Weights of a small transformer language model.
Size: 14 layers, width 384, MLP 1536 squared ReLU, vocabulary 8192.
Architecture: RMSNorm before each block, rotary positions, no biases in attention or MLP, untied embeddings, capped logits.
Training: a variant of SOAP for these matrices, 350M tokens, 5338 steps.
Each number is 128 + 32 x the weight over its row's rms, rounded and kept within 0 to 255. Layers, rows and columns count from 0. The size above them is the row's rms in percent of the matrix's.

# layer 5 attention output (transposed), 576x384, rms 0.13, rows 351-363, columns 128-255
size [ 98 104  93  87  89 103  96  93  91  85  99 102  99]
[[161 128 137 112 112 116 130  89 111 116 162 144 141 136 157 156 109 175 190 115  74 140 125 167 116  71 133 135 140 126 120 117  98 137 115 115 118 101 112  51 139  88 102 139  90  87 104  92 133 122 123 151 103 105 131 105 164 105 174 110  72 169 190 122 154 187 125 113 137 182 149 115 123 150  87 115 121 100 124 160 171 174 168 167  88 102 154  95 149 106  90 143 208  96 149 132 151 111 118 137 143 136 180  90 171  99 159  99 143 107 120 140 113 183  90 126  64 112 121 145 160  88 134 141 131 105  80 172]
 [110 124 126 140 157 112 107 159  50  95 177 157 161  88 109 143 126 102  97 151 126  99 159 151 102 171 124  79 174 102 121 126 176 109 103 161 117 152 178 183  97 125 149 114 142 124 162  87 125 139 158  90 154 148 162 164 109 121  86 171 170  72  88  95 125 126 127 140  95 152 110 159  88  96 129 119  98 184 134 130  92  82  87 116 163 139 140 152 119 136 130 150  85 176 138 117 167 192  98 103 107 152 148 121 136 155 117 147  76 104 146 142  88 117 165 144 177  84 150 115  68 110  96  88 164 146 149 118]
 [ 94 131 100 119 182  57 139  87  99 125 123  91 144 135 162 120 113  99  97 152 147  61 162 160  98 118 156 141 128  99 161 135 139 149 131  87 172 146 105 101 109 130 130 158 186 153  79 156 107 114 153 151  84 109 137  91 163 147 125 142 116 117 160 103 121 140 157 133 118 133 127  95  91 153 123 126 218 116  43 138  77 141 137  87 135 190 118 141 123 125 157  92  47 112 113 167 121 167 112 111 114  90  87 196 161 129 140 186 112 144 119 165 112 160  90 132 151 135 117 100 175 165 103  69  75 146 183 152]
 [168  64  95 108  90 167 109 148 115 147 148 116 123 149 141 141  97 153  96  92 118 133 133  92 148  93  98 145 131 150 142 124 123  95 135 103 163 131 134 115 162 144  72 161 145 127 111 172  92 160 138  83 108 132 126 143 112 153 179  99 113  86 125 109 116 190  80  88 121 134 187 119  88 137 121 122 133 105 113  60 108 115 137 171 158 197  99 100 109 147 139 131 104 154 158 106 132 103 101 164 162 153 130 110 164 152 120 107 118 120 131 128 152 143 141 119 201  74 179 172 192 165 139 150  91 153 157 151]
 [123 134 116  81  64 110  91 104  73  90 117  90 143  95 134 130 103 131 129 121 100 139  77 124  85  97 172 110 160 120 147 138 170 191 124 118  87 150 102 185 151 146 111 201 207 105 102 135 119 152 114 131  71 132 136  86 132 172 133 141 122  62 117  49 130 145  64  94 125 146 109 127 155 155 179 162 171 143 126 133 105  87  98  82 134 114 139 126  82 154 142 134 108 149 119 162 169 131 141  91 142 104 121 238  77 137 110 106 129 164 103 141  88 107 131 138  92 116 105 163 168 170  79 112  58  90 138 131]
 [148  96 143 146  91  97 124 127 145 176 156  92 140  96 132 134 145  77  88 122 125 108 157 114 124 129 138 143 178  94 115 126 148 122 147 114 142 155 174 161  94 201 176 112 131 172 150  88 151 135  58 128 131 136  90 120 139 163 221 118 134 137  49 114 168 139 108 126  94 187 112 151 153 108 134 161 122  72 119  78 111 111  76 166 140 119  82 176 112 137  92 133 149 174 103 123 179  90  81 116 114 149 148  78  87 158  97 134  91  90 153 115 157 137 194  90 183 141 103 112 177  74 196 147 148 169 149 105]
 [122 113 108 163 170 116 160 133 119 165 149 157  99 166 131 141 158 195  86 202 154  84 147 146 154 124  93 108 104 153 120 134 101 131 130 176 147 103 153 126 151 142 136  46 115 148 122 115 112 162 163  99 159 101  46 117  88 117 169 102 145 151 115 146  95 151 110 169  80  88 112  97 109 156 109 126 135 114 110  84 117 119  64 170  97 171 153 126 119 125 145 130 141 160 125 136 164 143 142 165 161 164  79 105 163 118 118  87  79 125  95 165 150 152 135 125 167  94 190  62 173 114 140 141 111 106 127  83]
 [131 156  83 147  59 110  98 149 106 170 112  94 111 133 167 173 177 130  62 123 134  84 153  98 160  77 121 191 106 152 141  99 127  60 138 103 155 127 142 132 114 133 128 163 131 112 121 134 153 144 143 115 147 121 164 118  99 151 197 149 176 113 172  27 133 217  39 128 163 142 214 146 165 135 122 122 106  89  92 130 167 142 107 103 138 111 129 106 123  84 108  96 113 159 141  88 178 105 124 155  95 124 163 179 187 190  71 120 133 129 102 170 170 176 105 134 176 120  85 125 155 137  82 144  87 151 146  92]
 [186  90  82 110  85 160 195 163 173 224 116 142 124 116 101  87 126 103 122 124 175 152 144  96 168 157 139 151 146 139  84 139 116 125 154  81 129 167 135  60 128 185 134 118 182 143 115 177 147 173 129  85 114 159 111 137 120 108 135 143  86 117 114 123 200 116  97 124 150  97 182 139  88 114 141  98 136 155  88  98  90  68  69 166 135 176  43 115  92 155 177  90 123 164 157 138 135 110 155  52 136 125  94  63 144 134 103  86 157  98 151 117 130  99 152 110 198 151 118 185 177 152 174 130 134 125 173  95]
 [119 144  93 126 150 132 139 116  73 165 171 142 112  87  70 148 135 160 130 128  88 141 134 126 144 179 154 108 129  85 106 148 106 149 170 166 103 147 138 140 128  91 135 121 104 154 145 114  72 136 131  73 188 118 126 142 100 141 107 157 148 140 122 134 108 169 120 122 124 184 121 126 148 125  90 109  92 124 170  77 133 145 139 169  94 140 128  84  78 161 121 159 180  96 151 165 201 124 128  93 135 177 148 121 147 118 127  69 101  84 111  89 129 142 163 142 180  77 208 150 107  99 133  61 143  74 102 121]
 [188 141 182 109 106 140 157  86 113 220 142 150 120 212  81 177 185  99 115 145 179 115 176 115 111  93 159 148 125  89 160 166  82  67 102  87 125 144 140  85 121  45  73 162 188 137 160 128 103 104 140 137  89 119 121 116 110 128 149 106 154 144 152 112 116 192 170 105 132 106 112 139  67 198  66 124 167  75 138 141  72 146 131 113 104 168 111 134 141 157 116  90 159 120 135 142 141  65 174 175 129 122 111 136 136 121 146 146 130 133 120 136 148 190 114 177 147 111 130  85 157 168  97 102 146  86 145 194]
 [ 80 111 119 151 154 106 117 110 113  80 102  85 180 142 112 147 121 129 138 144 132  99 101 108 124 159 132 118 104  99 139 203 117 135 146 135 178 192  99 166 125 131 123 144 166 149  95 117 181 214  90 100 124 124 116 114 133 140 133 147 104 152  86  55  88 155  87 122 131 126 101 147 103 147 101 121 103 112  91 173 150 142  65 146 105 123 121 140 128  71 156 106 127 167 116 135 161 135  90  98 164 106 116 122 154 132 164 148 114 112 153 151 191 124  96 116  93 125  93 111 188 160  57 133  90 104 129 115]
 [128 140 157 113 124 119  43 101 115  27 131 135 112 162  96 157 129 164 173 141  91 174 104 104  93 120 139 116  79 127 116 173 129 163 109 148 142 138 122 135  82 122 102  79 134 134  92  64 120 146  87 143 168 160 152 124 132 129 109 132 121 121 164 163 113 103 170  73 135 131  93 148 255 136 121 187  86 129 151 166 145 129 129 164 127  49 119 151 180 112 145 107  76 146 154 122 121 155 107 180 156 187 156  89  50  75 197 134 117 131 165 100 170 152 113 105  38 146 141 115 101  81 109 173 150 118 102 154]]
# layer 5 attention value, 576x384, rms 0.142, rows 352-363, columns 128-255
size [ 98  86  85  87 103  91  92  82  80 102 101  91]
[[140 189 162 186 150 153 118 164 140 139 203 133 129  71 108 115 170 105 155 147  61  88 112 159 120 129 148 125 103 107 166 108 147 131  69 123 102 137 182 150  92  79 121 142  59 125 151 105  86  80 144  95 131 180 142 140 132 133 134 145 119 138 119 120  87 121 148 146 162 184 172 112 135 102 139 127 151  73 128 154 164 171 188 212 168 153 112 138 238 121 124 116 157 132 122 139 122 114 182  68 143 101 174 150  93 158 128 219 151 159 143 116 178 125 122 134 111 136 103  79 188 124  80 125 154 126 147 121]
 [138  98 162  89 136  95 107 137 139 128  85 177 136  32 104 132 120 174 157 121 162 163 117 155 151 145 151 115 111 152  91 185 113  66 109 105  87 152 139 145  98 130 124 106 134 138 128 103 175 180 220 178 117  76 102 131 184 133  69 166 154 182 155  95 142 104 166 107 132 144  92 151  74 171 128 168 132 127  89 126 110  75 131 147  96 145 148 127 122 100 168 156 114 159  89 111 119 119 171 167  81 159 161 194 118 104  83 109 125 134  80 127 119  62 120 107  89 132 165 164 154  82 132  99 119  38 132 175]
 [117 130 109 142 101 119 111  86 104 132  80 147 138 130 158 190 136  90 178 156 167 141 190  97 109  97  82  93 165 126 114 182  99 122  76  77 105 197  78 147 130 115 165  50 103 161 109 142 134  92 108 130  96  90 146  80 118 169  89 180 139 108 121 142 173 146 176 105 177 128 125 102 144 169 111  65  59 157  65 112 141  68 176 159 148 128 112 119 141  83 144  94 117  97 179  65 139 122  97 117 149 137 210 137 117 186 119 166 151 169 190 123 145 134 121  85 106 154 127 118 100  99  83 112 153 113 126 110]
 [113 105 120 150 165  89 111 150 114 110  78 147 170  81 128 161  91 146 161 168 153 108  72  71 152 110 147 130 111  96 117 149 104  89 139  46  98 165 139 173 121 157 151  60 117 117  68 112 194 119 153 128 112 129 183  98 120 137 182 142 132 189  98  78 194  95 153 115 113 104 129 179 175 129 116  72 129 161 102  65 159  97 143 219  94 170 123 109 171 136  75 131 134  55 187 132  80 137 131 151  89 104 146  95 155 133 114 150 116 180 162 121 146  95 117 106 133  94 165 142 160  89 138  76 130  73 197 131]
 [142 133 169 147 168 152 144 126 146 108 107 155 170 156  68 149  90 198 153 105  77 110 123 111 133 140  73 139 155 115 110  85 138 170 158 172 140 116 158 148 190 149 113 162  93 106 192 103 139 155  57 110 117 128 116 146  93 124 110 163  87 134 160 158 100 103 101 179 107 139 180 121 129  71 141 136 115  94 122 121 112 121 119 147  53 156  93 183  70  97 127 129 194 114 123 111  84 169 147  78 134 110 121 159 180  74 113  93 134 111 139 143 112 158 167 177 131 140 105  67 134 215 124 128 131 154  91 173]
 [ 77  78 113 102  77 125 155 110 133 114 176  97  42 163 157 133 157 112 144 116 107 126 182 149 112  75 112 120 127 152 151 127 114 143 129 224 115 155 115 141 113  53 112 162 156 140 144 160 142 143 113  78 102 173 142 143 146 117 125 155 131  99 197  94 156 154 176 124 185 170 144 115 103 122 110 145 118  83 109 143 148 158 155 102 159 102 155 162 146 148 131 131  80 125 115 159 141  80 112  98 137 145 142 130  90 121 107 201 180 153 118 114  90 122  75 159 106 163  94 163 119 130 129 130 122 156  83 161]
 [126 124 177 106  63 129 134 147 106 138  82 154 198 110 173 145 127 124 163 115 163 145 164  99 128 143 116 139 133 101 139 135 138 129  79  50 141 172  47 182  84 169 154 105  79 100 141 149 115 142 117 150 126 101 130  87 148 120 127 141 133 109 136 156 135  89 131 122 110 149 158 136 184 152 126 117 100 178 113 113 128 136 172  81 126  93 124 155 101  57 121  98 168  90 152 122  82 125  72 118  46 154 177 137 144  89  95 151  67  97 191 106 109 172 113 132 119 148 106 114 105 139 135  95 114  34 173 185]
 [128 161 112 167  89 142 161  99 163 109 148 111 144 184 152 177 166 151 140 150 171 164 210  61 118 132  55 105 146 152 101 132  93 168 102 105 167 188 121 101 152 138 138 104  91  95  63 121 131 119 118 114 141 120 152 109 148 126 113 191  93 152 118 160 145  71 142 175 137 117  95 129 125 180 144  99 143 174  82 143 128 175 112 126 142 113 124  88 127 157 109  49  87 103 104 125 101 142 128 150 140 132 170 113 148 153 128 147 133 156 130 141 167 125 169 125 134 111 124 106  86 119 143 143 150 150  76 141]
 [146 138 131 129  96 106 133 107  98  98 184  76  49 106 129 167 105 129 160 113 150  82 137 165 101 132 128 137 125 151 122  90 148 137 132 182 108 148 112 100 158 107  63 134 132  93 130 144 128  90 111 111 141 160 140 137 114  52 134 153 136 113 155 117 112 135 143 198 139 131 180 127 122 129  80 146 131 141 130 201 156 107 149 138 179 200 149 158 169 183 124 145 125 109 107 117 124 131 170  98 127 105 123 121  85 127 164 213 136 140 131 151 130 186  90 143 129  58  70 151  64 137 108  94 121 186  80 123]
 [ 84  71 141  83  72 142  50 142 147 105  60 183  84 124 132  94 113 103 119 136 165 157 148  95 139 146 126 177 126 167 172 179 125  91 111 131 178 130 108 122 117 170 134 161 100 125 120 147 129 139 149 154 137 112 121 101 166 102  94 146 153 160 143 103 132 141 227 108 150 180 110 127 107 140 127  41  71 160 121 120 115 134 112  99 106 112 137 116 121 143 217 143  64 141 106 131 137 140 130  97 148 142 156 177  93 145 103 116 118 100 144 129 103 159 127 115  95 135 120 122 139  75 149 102  94 116  88 145]
 [ 31 112 155  76 115 105 137 127 194 195  89 121 137 110  78  85 129 177 174 104 165 109  55 129  78 139 148 157 103 139 124 128  62  95 152 111 128 160 115 179 127 182 123 131 151 136 176 153 101 194 130 111 106 151 145 118 155 119 107 125 139 176 142 185 115 144 131 146 105 172 144  87 199 101 149 145  89  96 129 137 136  78 142 150 111  92 111 117 105 171 141 121 121 101 105 119 107  84 160 124  82 117 154 117 187 149 152  95 231 128 136 168 103 119 143 113 149 133 130 152 217 168 158  85  92  97 121 155]
 [ 97 171 117 168 200 119 124 154 134 133 125 151 153 138 100 186  99 135  55 104  68  94  82 190 119  93 130 140  90 112 128  63 147 108 161 126 144 139 127 135 103 150  98 108 198 122 185 139 180 127 123 123  96 155  93 142 109 129 156  92 146 119 109 182  65 188 106 107 105 113 199 115 158  76 154 178 132 115 117 141 180 161 117 127 115 133 129 161  75 164  84 165 140 147 146 144  88 158 121  96 104 100  63  84 128 135 140  80 105 102 129 123 109 148 139  82 158 115 128 100 130 184 150 141 164  84 163 107]]